python train.py --num_hidden_layers=9 --hidden_size=320 --num_attention_heads=10 --num_key_value_heads=10 --head_dim=32 --intermediate_size=1280 --vocab_size=5034 --hidden_act="tanh_gelu" --norm="layernorm" --norm_place="pre" --norm_eps=1e-05 --positions="learned" --qk_norm=false --attn_scale=0.177 --bias="all" --tie_word_embeddings=true --parallel_block=false --init="uniform" --init_std_qkv=0.0278 --init_std_o=0.0278 --init_std_up=0.0278 --init_std_down=0.0 --optimizer="adam_variant" --learning_rate=0.00147 --lr_mult_qkv=0.4 --lr_mult_o=0.729 --beta1=0.9 --beta2=0.99 --lr_head=0.00666 --max_grad_norm=1.0 --warmup_steps=550 --schedule="wsd" --decay_fraction=0.87 --decay_shape="linear" --final_lr_fraction=0.1 --batch_tokens=65536 --max_seq_len=1024 --doc_mask=true --z_loss=1e-05 --train_tokens=458400000 --max_steps=6995 --dataset="wikipedia_en"
Each number is 128 + 32 x the weight over its row's rms, rounded and kept within 0 to 255. Layers, rows and columns count from 0. The size above them is the row's rms in percent of the matrix's.

# layer 3 MLP up, 1280x320, rms 0.0569, rows 548-647, columns 0-31
size [ 95  92  90 105  79  87 109 133 112  90  91 119 116 100 107 112 118 116  96 109  76 112  93  74  92  98 106  97  97 120  97 102 107  92 111  83  98  85 112  99  98  91  90 122 103 103  87  93 117  92  93  93  79 105  96  91  84  89  97 107  98  86 110 118  97  98  80  62 111 114  97 131  89  98  89  83 100 101  78 103 101 111  88 100  92 105 105 119  91  80 101 105 119  96 100  94 104 114  88 101]
[[107 125  74 107 122 115  93 116 140 176 175 192 149  49 167 119 185 166 147 123 125 103  68 109  47 140 104 103 117 141 118 135]
 [131 124 120 170 170 144 143  97  99 162 143 103 157 153 143 108 163 147 152 170 111 117 166 113  85  49 123 124 125 180 102 154]
 [128 152  93 157 149 156 109 163 112 135 142 119 172  96 116 107 110 121  97 180  90 115 165 121 131  71 115 129  83 166 115 185]
 [123  87 138 146 150  97 122 120 143 164 137 120 118 141 173 114 131 110 179 129 175  95 132  67 113 123 134  98 149  83 160 114]
 [117  79 146 191 168 137  86 126 128 113  91 110 140 123 127 113 131  60  86 176 108 153 114 161  96  74  97 127 122 149 125  99]
 [112  84 151 103 137 112 137  63 136 122  92 159 140 159  85 118 172 138 119 206 156 167 143 125 126  94 112 155 143  87 129 113]
 [135 208  95 135 137 134 100 171 176 158  94 186 119  84 168 130 190 164  95 128 105 112 134 116 111 122 123 133  80 119 162 100]
 [141 122 100 158 150 153  96 134 150 189 118 112 178  71  87 160 119 152 157 218 128 124 149  91 166 130 107 175 107 159 107 157]
 [140 143  83 133 149  99 172 117 103 138 150 139 154 106 118 106 128  89 193 153 182 115 173 118 109 208 125 102 105 208 140  93]
 [133 134 103  63 196  99 132 122 145 156 108 134 156 165 149  81 114 160  89 130 127 126 153 128 130  98 139 151 107 105 163 103]
 [146 136  69 111 147 120 109 165 151 132 111 148 137  68 146 152  78 109  82 151 133 103 121 162 155  77 105 153 112  76 115 138]
 [169 154 136 196 159 135 117  85 174 127  95 130 166 134 104 134 143 138 110 147 112 149 133  94 157 156 128 109  55 136 165 150]
 [136 116 139  81 123  96 112 117 137 133 145 129 167  81  96 127 153 125  93 151 126  49 182 106 131 105 102 122 119 145 194 113]
 [117 142  88 115 128 159 119 114  78  92 119 118 143 146 110 133  73  93 148 169 135 106 135 131 119 176 105  99 176 120 162 105]
 [132 111  78 152 112  63 143  99 107 167 157 143 128 144 143 100 187 126 145 124 149  80 105  96  75 158  90 117  80 121 218 134]
 [145 125 160 168 129 141  94 154 157 124  93 100 148  99 172 142 156 155 163 133 103 112 124  85  92 152 102 129 133 135 202  86]
 [192 142 110 180 138 171 136 118 130 137  89 161 199 145  56  89  98  57 121 184 130 115 119 142 110 113  88 112  87 173 139 138]
 [182 117  98 164 148  83 159  77 119 137 124 178 185 140 120 164 148  78 159 164 143  97 137 107 124 142 111  75  80 166 164 148]
 [136 125 104 128 140 135  97  88 101 103 140  99 148 170  96  76 113 117 122 180 109 118 108 134 117 125  88  91  72  72 158 164]
 [145 144  93 194 110 100 105  67  97 125 122 117 126 148 118 116 118  72 129 139 132 108 101 123  82 200  79 106  82 184 151 170]
 [140 137 148 116 176  69 108  76 109 144 149 108 165 128 128 103 130 155 134 137 151 107 189 119 158 132 108 130 135  72 110 153]
 [141 123 117 124 131  97  86 133 107 135 169 145 173 128  69  97 149  94  68 144 111  74 130 106  82 189 121  81  83 101 186 107]
 [131 118 121 161  79 160  96 128  82 121 100 180 162 106  79 152 207 104 154 178 106 143 132 123 146  91 124 116 130  96 123 107]
 [140 171 119 157 129  90 116 146  97 205 169 114 137 174  94  70 168 104 134 155 175  40 158  98 130 189 113 128  68 100 174 144]
 [147 163  82 137 164 161  82 138 123 149 156 112 116 154  39  65 106  98 110 115 124 125 124  68 127 130 106  72 108 113 138 174]
 [144 116 117 150 115 138 175 146 117 130 160 193 117 153 115 126  85  36 131 138 145 102 155 110 164 120 119  91  95 140 142 126]
 [152 101 135 171 190 120 128 152 138  96  96 216 124 175  63 151 153 137  63 183 117 148 124 167 104 134 122 145  88  89 166 113]
 [158 122 129 111 145 193 138 105  92 123 139 194 174  97 109  92 170 114 109 115  82 143 150 100 151 137 116 128 116 124 181 176]
 [125 103  79 149 121 152 144  99 126  95 139 128 177 153 139  74 134  85 197 162 165 118 164 186 114 143 109 107  67 136 116  78]
 [179 167  84  97 130 126 101 126 146 141 115  96 172 113 137 112 143  72 124 191  87 119 146  92  82 160 134  65 100 122 184 102]
 [107 184 155 136 114 223  96 169 145 126 155 180 152 133 114 119 154 113 135 138 152 114 112 124 123 122  90 129  73 111 195 162]
 [137  91 120 137 130 210  46 213 125 115 120 111 153 106 161 113 139 156 113 123 122 147 114  98  92  87  97 139 115 153 123 187]
 [153 115 147 131  65 136 154 105 118 174 157 131 140 104  45  68  87  83 156 134 175  85 144  80 142 186 123 111 117 120 150 108]
 [158 177  82 211 165 128 109 136 162 142 134 131 181 129 142 135 136 160 102 114  85 121 143 136 135 107 114 124  96 166 121 133]
 [169 156  37 118 131 102 121 159 129 156 121 113 179 134 102 142 132 169 149 103 161 111 117 115  66 164 102 108 148 127 110 134]
 [141 102 108 128  97 117 112 132 114 144 118 154 136 140 164 107 142 164 102 132 125 138 112 145 143  87 111 118 107 103 129  70]
 [187 115  73 113 142 104 120  98 155 145 117 166 145 123  78 188 135  81 138 162 178 109 134 161  90 177 113 110 143 121 143 175]
 [146 139 121  70 148 107 115 132  94 117  93 115 132 100 108 100 134 113  50 149  55 106 163 103 109 100 123 137 116 159 122  93]
 [134 103  88 105 100 134 130 119 157 112 122 173 166 183 100 119 149 118 101 127 131 125 153  63 202 151 140  97 140 157 104  86]
 [151 155 116  83  93 107 170 115 104 149 109 215 150  98 152 180 176  29  89 154 137  71 161 174 134  91 117 126  90 133 127 128]
 [186 148 158  70  69  98 140 198 112 142 151 115 155 147 113 137 117 124 113 133 170 106 142 141  87 152 119  83  33 112 160 180]
 [149 120 109 139 102 163 155 126 117 144 101 118 109  56 113 160 214  92 130  85  87 131 182 125 109 130 113 112 116 137  94 115]
 [134 177 103 185 180 118 181 111 139 173 153  96 182 112 118  92 104 137 110 142 155  60 205 133 135 138 108 173  68 169 107 201]
 [124 120 103 144 142 135 145 113 146 102 121  88 157  92 134  89 112 134  77 133 135 107 166  74 178 170 109 162  52 197 181  97]
 [126 216 134 165 167 122  74 110 158 125 145 119 158 145 104 122 121 124 112 139 131  66 176 164 111 170 127 161  89 137 179 171]
 [107  89 108 111  88 130 117 166  88 120 120  89 161 148  86 134 127 109 133 114 137 112 153 135 107 186 138 120 122 168 164  36]
 [ 96  92 124 113  18 154 135 106 136 167 157 157 163 132 156 136 120 105 135 109 115  91 203  92 136 150  91 135 127 129 168 118]
 [163 123 105 115 149 112 107 119 115 140 106 167 168 130 121 128 148  86 123 159 122 102 141  85 161 120 124  96  41 210 114 128]
 [106 148 120 184 140  94 148  87 162 142 105 126 156  89 142 153 146 126 182 148 200 141 140 138 107 159 116 121  96 181 175  90]
 [119 140 126 126  99 138 101 126 112 109 131 160 135 139 113 113 145 114 106 104 189  93 117 161 114 180 103 142  48 123 227 168]
 [131 131 164 117 189 145  58 103 124 150 101 157 154 137 140  94 133 192 101 177  91 122 117  78  79  48 141 100 123 152 113 160]
 [120 130 130  73 112 158  90 120 116 138 116 167 204 156 126 137 177  92 122  94 104 125 125 145  90 127 130  97 131 137 153  88]
 [129 128 130 193 160 161  55 131 119 123 150 136 160 103 172 136 118 129 138 115 113 137 104 149  97 116 116 120 137 135  91 124]
 [137  94 107 170 144 126  92 119 102  91 119 144 141 109 141 142 148  81 120 164 145 164 113 105 122 147 103 145 109 134 106 156]
 [178  89  74 167 127 153 131 119 143 211 163 151 110 158 136 156 139 137 203 107  88 149 135  90 116 107 113 115 126  91 136 108]
 [146 133 156 159 132 190  58 126  96  58  85 200 153  91 132 131  93  64 207 157 162 106 134 128  94 172 133 113 139 151 126 181]
 [151 113 126  87  93  89  80  88 121 107 101 165 126 158 128 133 159 132 168 113 135 114 162 106  69 109 128  91 163 113 155 114]
 [149 102 143 124 173 148 161 137 125 122 153 135 185 115  92 118  71 106 164 138 137 123 148 179  65 150 114 154 144 108 175  84]
 [197 147 156 129 135 152  69 155 123 151  97 170 146 194 143 123 113 115 153 118 118 114 107  93  72 146  99 144 116 178 111 146]
 [155 137 110 114 160 121 110 107 161 157  98 196 180 127 120 124 183 138  65 159  98  88 155 114  73  68 105  89  98 147 162 155]
 [122 157 135 121 163 116 136  99 144 119 125  86 140 119 179 116 156 123 103 231 126  88 125 180 165 104 123  63 119 143 156 103]
 [141 121 120 113 139  87 167 132 115 144 167 113 173 143  95 145  90 175 160 125 126 151 113 138 163  85 106 107 146 139 134 112]
 [127 116 132 162  99 129  92  99 147 187 151 188 156 176 125 134 160  75 119 103 105 123 200 157  92 202 124  90 112 152 142 150]
 [124 135  73  76  92 109 113  79 161  78 111 142 110 142 136 107 165 178  82 137  56 150 118 141 139 165 104 136 111 132 249  66]
 [174 133 133  95  75 132  75 113 108 160  61 160 168 155  94 187 102  77 143 129 139 155 189 132 122 176 124 114 150 196 104  90]
 [146 114 126 142  70 129  68 160 193 163 112 161 132  72 133 142 130 130 136 116 131  92 119 131  77 145 112  73 102 200 134 117]
 [137 100  84 124 137  86 111 176 154 165 151 137 130  87 162  73 188 147 104 125 153 123  94  95  55 106 112  70 110 154 170 172]
 [157 114  90 108 163 136 163  34 142  78 130 147 163 126 112  62 186 132  97 131  94 154 122 134 119 107  86 103 182 157  73 139]
 [137 160 185 125 147  78  30 109 112 114 108  97 136 115 132 176 120  98 128 218 128 152 168 128 144 159 104 110 106 116 179 108]
 [180 147 137 157 157  99 115 111 140 135  85 158 140 128  73 182 170 170 149 130 169 140 161 113 100 165 134  77 103 138 158 167]
 [122 113 138 119 125 107 126 119  84 125 192 139 154 155 130 143 128  95 136 105 136  61 164  69 133 149 101 151  79 123 179 115]
 [158 120  54 179 114  79  84  90 130 157 116 152 165 100 124 110 109 116 201 150 148  92 150 122 122 161 105 147  99 160 203 112]
 [128  61 162 109 167 148  34 126  95  86 135 164 102 166  99  99 146 138 156 163 101 114 126 212  48 156 131 156 153 185 144 159]
 [100 141 116 125 112 118  83 151 138  93 152  78 142 143  92 193 192  85  99  87 118 129 139 162 160 119 113 165 116 137 168 137]
 [136 107  56 137 163 111  88 114 169 152  98 144 148 125 107 143 132 170  98 155 124 106 191 124 153 155 137 109 101 100 114 111]
 [147 108 118 150 113 122 113 141  99 158 121 112 122 155  74  99 179  71 139 119 176  79 173  82 122 154 120  94 127 112 141 136]
 [160 129 161 148 109  68 120 110 124 158 164  79 151 132 146 199 125 121 166 205 167  70 191  81 106 125  99  93 137 143 174 206]
 [196 133 129 156  76 146 154 146 126 185 145 150 123 149  88 169 141 113 147 118 163  89 114 167 214 150  98  89 105 140 101 121]
 [147 108  99 134 158 142  68  85 115 109  87 125 210 158 136  88 146  84 174  94 168  97 154  80 121 126 119  98 133 162 123 109]
 [196 155 110 132 156 121  98 146 148 115 183 110 189 136 138 121 168 137 125 147 158  63 123 107 109 120 110  84  64 187 125 186]
 [124 102  78  87 135 117 155 129 124 105 135 135 129 152  96 147 159 207  79 127 137 106 104  92 153 160 117 111 109 166 184 130]
 [133 116 122  70  86 127 159 129 146 163  81  77 160 110  78 160 145  69 121 152  79 140 147 130 177 111 133 114  98 135 168  79]
 [163 148  75 146 110 142 146 152 109 200 106 117 121 123  85 162 151  70  86 150 127  98 154 122  81 174  69 153  97 111 186 113]
 [131 121 118 138 132 137 129 140 178 135 110 236 167  95 130 146 143  99 130  90 103 126 147 162 115 148 112 110 106 197 126  95]
 [165 135  66  77 119  97 119 147 140 180 147 173 140 120  94  83 137 119 130 155  56 100 133 122 177 171 132  80 126 122 139 129]
 [152 100 117 123 150 109  48 108 111 124 137 150 159 126 205 152 141 107 151 186  85  78 152 135  40 159 100  81 149 148 120 152]
 [131 111 174 145 124 115 174  92 141 176 103 151 168 128 129 112 113 112 161 109 178 162 138 117 111 115 142 148 152 112 168 104]
 [125 111  54 132  96  75  76 130 180 129 106 219 129 118 109 106 124 106 127 105 156 119 114 104 150 133 111  95 141 181 127  89]
 [122  88 118  99 193 115 187 116 123 116 124 139 125 152  98 123 174 121 117 201 125 137 155 121 101  96 125 111 105 134  98 134]
 [154  88 168 145 189 187 180 166 150 123  89 174 112 169  78 155 168 136 100 127  84 148 171 139 113 102 115 166  83 177 111 180]
 [141 208  76 170 154 132 120 124 124 134 116 141 120  88 138 146 159 140  48 155 111 113 207 114  68 171 111 191  97 171 148  71]
 [157 102  71 146 137  82  94 144  87 119 171 179 159  84 111 140 166 173  99 106 121 112 151 141  97 129 132 125 138 133 150 151]
 [167 153 142 193  80 116 115 113 103 162 139 167 120 151 114  96 162 160 159 119 103 143 138  73 142 119 118 160 106 154 214 121]
 [136 121  77 200 135 104 144 196 131 215 126 117 158 136 130 133 158 204 171 187 122 151 142  92 114  98 106 132 102 137 107 165]
 [129 154 123 186 137 114  69 112 103  99 107 173 129 110  85 111 111 113 127 128 125 106 143 123 130 138 121  87 123 110 167 142]
 [155 179  92 100 155  84  85 109 136 181 109 139 192  64 121 147 123 156 135 152 114 101 191 124  75 121 102 129 140 118 160 120]
 [187  99 135 147 135 100 116 125 132 179 151 161 141 136  88 117 134 113 132 166 100  71 193 108 130 147 117  57 103 133 128 170]
 [148 103  57 157  92 106 133 129 148 129 114 164 126 195 151 136 152  86 116 143  82 141 147 141 135 151 111  69 141 104 170 102]
 [122 149 130 140 107 126 138 137 153 128 121 133 192 124 122 144 168 103 136 136 119  93 203 112 148 119 139 111  88 133 199 159]
 [200 173 152 138 123 142  58 188 112 134 134 147 163 128  78  89 138  53 127 114 142 110 101 186 100 182 116 106 111 125 138  89]]
# layer 3 MLP down (transposed), 1280x320, rms 0.0448, rows 548-647, columns 0-31
size [ 82  95  88  99  93 102 106 162 120  85  87 105 124  80  98 123 107 125  94 113  68 113 100  93  96  83  94  88  81 143  92  88 100 121 107  93 101  83  96  93 106  79  87 118  90 100  76 115 104  99 129 100  90 105  92  90  92  88  97  85  80  92  97 129  90 104  80  89 107 123  90 142  78  85 104  96  86 100  94 108 106 112  87 101 104 109  93 110  86  74  80  99 115  85  87 102 114 107  80 102]
[[141 142 123 137 121 173  94 103 155 163 107 145 135 124  64 147 174  70  79  75  68  97 114 126 170 142 141 145 136 137 157 152]
 [108 128 101 174 191  99 118 111 100 173 107 103 103 114 111 129 111 191 165 119  84 170  88  75 126 144 106 138 185 115  73  94]
 [158 118 117 141 136 137 118 121 137 150 152  77 127 112  91 124 120 104 138 155  55 124 123 142 195 171 224 104 164 118  97 139]
 [ 86  79  95 136  76 119 122 169 138 125 149 102 133 185 112 132 111 116 138  52 147 158 156 163 121 136 121  82  88 153 117  71]
 [143 117 166 125  70 110 119 153 184 144 153  99 176 148 121  82 113 148  97 132 125 146 104 137 122 197 131 101 106 182 140 117]
 [ 37 122 148 139  84 144 109 140 124  70 182 138 126 153 131 148 118  78  69  60 188  69 121 200 150  73 149  98  98 129 167 167]
 [ 69 201 105 146 138  89 123 188 143  83 144 141 115 159  64 130 121 111 127 127 138 102 118  58  90 122 143 171 141 136 131 127]
 [118  95 126  92 146 110 147 142 144 105 134 118 143 180 116  85 136  93  97 108 121 139 119 140 119 147 138 148  96 108 175  99]
 [ 32 155 164 182 130  98 128 148 132 156 210 162 122 150 127 124 146 108 145 167 124  94 104 161 170 136 118 137 165 150 155 121]
 [ 79 162  69  55 115 135 110 143 157 135 158 134 161 158 170 109 116 118 162 111 211 148 117 102 131 121 137 144 126  88 162 117]
 [104 111 147 127 129  88  65 172 159 140 186 114  90 162 136 132  73 218  99 201 120 125  66 123  84 128 131 108  39 131 146 101]
 [105 136 118 139 115 152 118 141 127  74 125 116 142  63 173 145 129 109  97  98 135 113 124 130 117 175 140  87 109 140 134 154]
 [185 113 153 137 109 161 128 170  89 150  87 167 155 140 125 139 231 141  89 180 134 119 129 127  90 127 173  49 116 120 103 166]
 [171 130 144 167  68 150 144 117  93 138 114 169  97  92 113 138 163 131 125 119  91 114 135  97 134  83 121 214 113 201 138 112]
 [140 145  80 121 136  69 126  66  77 162 135  86  70 140 126 164 102  77 118 124 153  97 123 160 139 102 143 114 183  98 106 130]
 [163 148 122 154 103 139 131 139 108 115 167  86 142 175 128  84 103 133 118 159  94  92 175 141 150 116 134  51 146 106 123 116]
 [120 131 126 117 137 116 180 152  92 123 134 157 132 156 155 113 148 127 121  73 167 116  81 103 141  95 127 127 110  78 158 107]
 [129  99  55 121  93 135 195 150  87 120  60 137 177 156 133 126 176 149 108 115 146 123 103  94  87 144 126 136 142 140 131 120]
 [ 76 100 144 152 141 150  96  94 102 187 143 167 127 126 128 186 123 142 148 178 141 100 179 133  80 161 133 133 110 115 186  71]
 [157  87  79 152 113  64 136  87 181 109 101 137 207 115 156 109 104 159  74 106 115 138 127  93 166 113 155 125  47 203 119  95]
 [120 166 167 122 134 115 186  90 191  98  71  78 206 134  91 110 135 122  83 107 162 162  92 129 101 150 185 127 102 135 121 133]
 [105 131 119 125 143 133  91 131 127 162 116  81 174 103 117 178 168  99 193 106 113  85 152 144 144 150 137 115 205 194 108  84]
 [ 75 144  45 124 147 184 151 120 138 130 164  84 181 128 116 118  43  99 116 182  96 119 190 145  82 137 122  99 139 131 205 141]
 [176 120 143 137 144 127 129 186 162 120  71 178 133 149 164 157 118 145 142  57 135 166  94 170 120 134 131 116 143 168  98 122]
 [147 115 117 141 135 106  78 124 134 129 116 163 119 117 194 129 101  86  82  91 102  85 104 167 107 101 129 138  75 136 126 160]
 [119 126 167 137 137  86 148 146 150 112  96 123 144  80 157 147 102 127 114 120 122  97 134 175  86 107 127 113 125 100 100 148]
 [108 131  88  96  89 153 161 151 150 137 145  96 162 146 127 157 137  81 134 140 146 196  94 114 123 218 160 159 120 115 130 131]
 [ 70 106 139 101  65 196 130 166 123 110  80 100  59 131 170 130 193 119 144 104 141 165 121 152 177 130 142 106  86 124 133  98]
 [204  69  86 110 208 161  94  78 111 134 127 128  79 146 126 107  96 158 174 132 123 110 164 196 121 108 116 110 133 116 122 169]
 [ 77 119 168 110 199 155 110 139 120 170 111 105 118 153  86 146  60 212 103  87 153 107 142 131  67 133 144 169  85 168 158 105]
 [ 91 157 126 160 153  89  79 119 127 125 128 106 133  88 118 195 103 111 142  89 118  65 107 125 133  80 143 181 194 111 123 156]
 [111 154 136 113 115  62 115 141 160 113 128 119 153 141  99  91  95 173 142 171  90 110 103 102 142 131 125 129 132 109 153 110]
 [127 162 179  69 112 119 150 129 137 190 169 134 130 140  98  92 109 133 155 200 153  91 173 177 105 116 130  94 162 204 157  79]
 [135 140  78 159 171 121 128 103 113 104 125 127 139 158  78 168 145 158  85 140 116 113 102 120 137 109 109  80 100 169 152 126]
 [155 171 110 123 174 158 136 131 111 134 137 199 141 102  99  80 136 186 157 102 144 165  80 130 156 132  96 136 112  89 156 134]
 [126 174 148  97 163 151 125 112 109 135 142 100 126  92  82 197 115 139  97 134  96 144 194 141  78 153 113 144 174 139 155 161]
 [146 163  69 147 177 128 151 185 150 148 182 121 116 130  66 161 187 102 140 183 116 126 140 109 132 136 119 148 104 139 162 113]
 [135 150 153 186 203 201 123 123 144 122 110 127 144 138 128 111 115 147 159 117  84  94 158 101 100  76 130 119  77 138  83  96]
 [138 170 145 172 160 171 174 160 119 122 125 112 117  78 113 153 113  92 134 146 140 135 103 111  98 102 123 127 210  90  58 142]
 [ 80 118 114 113 103 101 179  82 123 184 142 127 105 114  91 130 119 132 174 146 118 126 152  57 129  43 136 147 143  84 200 141]
 [ 43  69 124 121 104 166 161 134 130 207 136  82 161 141 215 148 141  90 107 121 141  98 170 166  92 109 132 131  97  58  72 133]
 [131  94 136 124 136 133  99 169 104  95 122 104 173 173 181 100 156 164 109 159 147 122 141 130 108 147 150 119 155 147 141 103]
 [158 136 122 125 106 128 157 150 130 139 137  77 160 110 123 181  63 162 132 165 129  85 105 182 126 135 139 109 128 177  58 148]
 [111 210 156  87  75 140 134 117 113 149 193 102 169 138 132 107  62 128 100 131 103 204  79 104  97 134 120 198 126  58 128  89]
 [191 112 181 133 122  86 129 150 124 155 159  93  84 112  97 161 141 135  91  84 110  93 151 133 140 152 117  96  84 139 151 148]
 [154 133 148  55  77 118 161 112 147 143 181 109  74 138  93 180 107 141 168 158 126  96 160 166 150 132 137 106 224 123 132 150]
 [110 123 142 132 179  98  73 113 143 102  92 192 132 115 139 119 120 108 113 110 141 125  44 128  89 166 176 127 178 166 106  90]
 [155 132 107 144 119 109  97 138 133 138 139 113  68 105 118  88 103 145 148 117 105 112 158 139 187 135 199 133 127 109  92 136]
 [102  84 190 100 177 106 112 119  75 152 101 107 173  87 129 129  93 112 113 145 170 156 120 149 152  70 130 136 173 141 151 193]
 [182 132 124 185 158  77 104 142 173 127  59 156  77 148 174 166 115 159  98  60 154  65 178 176 123 121 146 117  89 153 107 144]
 [206  78 130 151 156  80 102 119 152 103 105 137  73 142 179 183  93 144 162 179 103 173 136 136 139 124 134 115 150 103 118 112]
 [133 135  98 144 103 132 188 125 152 150 145 162 121 155 188 125  77  85 108 117 124 142  76 173 134 153 146 161 120 120 102 125]
 [120 143 132 180 152  95 148 110 110 165  56 116 126 110 151 116 167 126  97 103 168 134 183 145  84 189 145 132 158 189 160 116]
 [118 183 107  93 119 195 180 150  74  91 120 203  62  79 152  71 164 139 156 109 147 104 118 148  87 113 111 175  91 124 109 151]
 [128 167 157  91 189 113  81 152 111 189 139 119  84 121  96 148  61 161  72 137 154 100  79 197 109 142 138 137 171 119 137 103]
 [ 90  93  92 124 115 132 150 104  94 131 118 128 141 118 131 174 126 113 142 149 126 121 103 144 109 169 129 145  75 127 145 111]
 [154 113 125 122 151 211 156 119 127 180 184  36 119 165 118  78 168  74 138 104 114 152 101 143 178 189 117 177  80 134 123 125]
 [147 106 102 119 116  58  72 117  92  91 154 170 145 164  84 127 155  90 129 124 129 127  95  82 148 168 140 176  85  80  57 143]
 [ 81 112  95 152 142 114  71 106 152 192 110 120 119 129 102 120  62 154 160 133  88 108 102 104 102 132 146 153 129 178 135 123]
 [159 124 146 125  72 119 161 138 132 134 156 140 157 158 161 131 163 139 135  92 151 132 116  85 140 112 140 187  83 142 129  95]
 [174 135  91 113 136  88 118 146 127 145  95  35  94 128 106 141 166 143 128 124  96  88 138 112 109 128 158 166 124 141 118 168]
 [113 172 115 118  65 152 132 144 106 112 130  81 169  89  83 168 117  59  95 150 151 145 114 140 107  92 134  94 129 108 132 113]
 [139 189 101 126  64 102 108 105 117 173 162 128 124 168 172 110 129 117 140 164 128  48 192 106 107 175 143 148 100 150 116 159]
 [213 114  45  96  48 137 155 128 113 105 114  54 146 138  93 148 158 133 156 147 102 162 159 131 124 108 142 155 141  88 165 110]
 [ 52 150  98  78 137 142 118 130 125 189 165 159 108  85 181 183 146 173 136 102 146 105 149 129 140  90 151 119 109 169 109 171]
 [155  85 170 151 137 123 106 179  64 132 175 116 101 177  98  86 142 113 174  95 122  90 121 115 115 149 118 147 172 143  80 135]
 [100 139 108  96  98 163 109 143 141 113 147 133 200 147 117 165  85 138 107  71 114 147 113 147 196 130  94  99 122 110 180  28]
 [182 116 169 132 173  75 111 167 161 136 104 188 121 133 145 145 102 162 125  80 125 106 136 113 147 123  64 125 149 128  99 148]
 [127 101 100 148 144 128 137  81 122 105  89 171 125 125 174 192 194  78 144 113 114 109  97  72 143 165 127 103 123 193  97  99]
 [124  65 206 160 161  96 142  91 102 142  62  79 147 129 170 156 205 102  82 168 139 118 140 121  92  71 127 123 126 116 104 107]
 [165 139 102 136 132 167  99 115  49  99 129 149  98 130 174 158 153 125 141 147 166  40  85 118 101 132 129  95 157  84  91  83]
 [168 112 191 190 172  76 141 168 131 151 116  98  66  91 102 173  99 172 112 118 165  97 152 161 204  93 117 121 139 132 146 155]
 [141 158 138 124 119  52 105 101  97 180 191 101 170 144  30 144 110 124 191 126 101 121  99 117 115 146 121 149 133 109 156  94]
 [133  89  94 161 179 114 103 130 107 123 111 139 168 122 176 128 124 115  98 114 158 178 141 114  92 177 101 156 176 130 154 102]
 [121 131 108 171 132  81 115 115 114 102 133 115 188 113 111 104 138 139 109 119  89  99 165 132 158 159 130 142 121  86 150 114]
 [ 78 128  72 147 145  94 124 112  97 139 103 124 150  99 163 183  62 135 161 126 116 179  68 126 158 140 134 197 125 143 171 141]
 [ 85 182 125 138 172 117 152 118 183 154 131 143 121 181 120 131 119 165 149  72 125 153  77  97 152 112 126  93 127 164 158  64]
 [100 128 123 175 162 126 134 107 172 137  78 139  98  96 127 170 173 136 125 123 174 139 119  94 122 154 139 155 113 135 143  93]
 [152 120 134 115 135 128  85 126 103 124 122 116 101  93 120 186  72 100 110 117 116 117 152 160 157 115 140  98 114 136 130 125]
 [203 105 171  85 164 140 140 188 176  88 137 156 156 158 127 106 111 112 113 156 169 151  62 134 140 136 135 150 159 136  79 149]
 [158 143 104 109  95 143 155 160 114 141  96 179 118 113 154 112 103 137 147 117 128 132 143 143 137  88 126  91 167 105 147 129]
 [125 142 152  98 175 122 112  63 137 104 107  69 100 128  82  95 111 132 109 126 117 148 121  92 103 117 147 127 194  98  87 131]
 [194 144  92 168 125 117  83  89 178 177 134 102 160 156 146 185 109 165 113 101 115 124 110  64 165  75 110 133 128 139  97 133]
 [181  89  97 197 130 116  96 146  88 116 190 154 178  80 105 153 121  70 114 161 126 111 170 197  91 122 140  97  82 116 117 144]
 [178 139  71 129 154  96  80  76 122 152 179 153 175  76  86  85 129 122 153 144  68  73 151 105 179 164 146  74 148 100 132 182]
 [120 101  93 115 151 160 213  95 103 143 188 124 133 183 121 145  82 101 149 128 122 152 182 169 120  65  94  89 120 153 139 152]
 [112 136  86 156 121 148  97 162  98  71 151  95 130 198 129 144 134 127 191 163 100  64 130 174 130 145 118 162  79 217  69  90]
 [158 126 131 152  79 167 110 139 102 152  96 119  76 126 101 152 122 151 148 179 158 114 128 128 110  88 117 141 108 121  92 124]
 [114 145 149 153  53 112 187  90 143 151 115  66  87 136 155  83 146 212  97 150  98 117 170 175 180 117 135 143 131 122 125 112]
 [168 152 116 165 120  85 103 110 159 147 200 163 139 115 180 134  90 178 106 151  86 101 137 122 121 141 161 138 132  85  51 132]
 [107 110 156  98  97  98 130  80  48 154  89 108 165 143 159 120 153 173  86 150  92  99  74 144 113 179 109 115 127  98 128  89]
 [129 112 158 135 137  85 101 157 129 189 143 118 143 126 159 136  94  64 191 185 116 107 169 159  32 150 140 149 109 175  99 182]
 [118 120 120 155 138 127 118 128 114 125 150 112 185 127 102 139 193  97  90 139 105  75  42 153 168 119 148 135 164 120 147  84]
 [162 137 117 104 166  90 121 139 132 107 102 164 122 153 130  49  51 187 143  93 118  85  47 145 101 100 116 185 137 140 118  50]
 [ 87 122 139  90 109 135 124 136 111 229  82  94  71 111 138 149 110 120 141 174 112 229  92 146 119 160 137  94 116 135 123 142]
 [177 126 139 138 167 137  95 103 143 140  99 133 182 151  85 154 119  43  51 114 150 127 220 122  90  96 110 124 157 150 152 142]
 [ 86 100 153 217 189 133 187  78 119 149 139 116 129 146  67 134 113 150  96 161  97 135 123  90 163 141 141 139 109 103 114 118]
 [142 138 140 140 105 140 155  65 123 108 126 124  85  79 114 131 132 133 203 100 132  99 151 148 126 133 155 134 134 118 184 150]
 [172 117 166 132 134 186 144 113 148 128 170  97 197 144 173 103  86 126 131 104 156 139 184  98 107  84 116 205 127  91 159 143]
 [116 105 127 161 148 155 135 134 205  46 123 125 147 183 140 146  66 152 129 124 187 105 133 156  75 135 144 162 111  54 134  97]]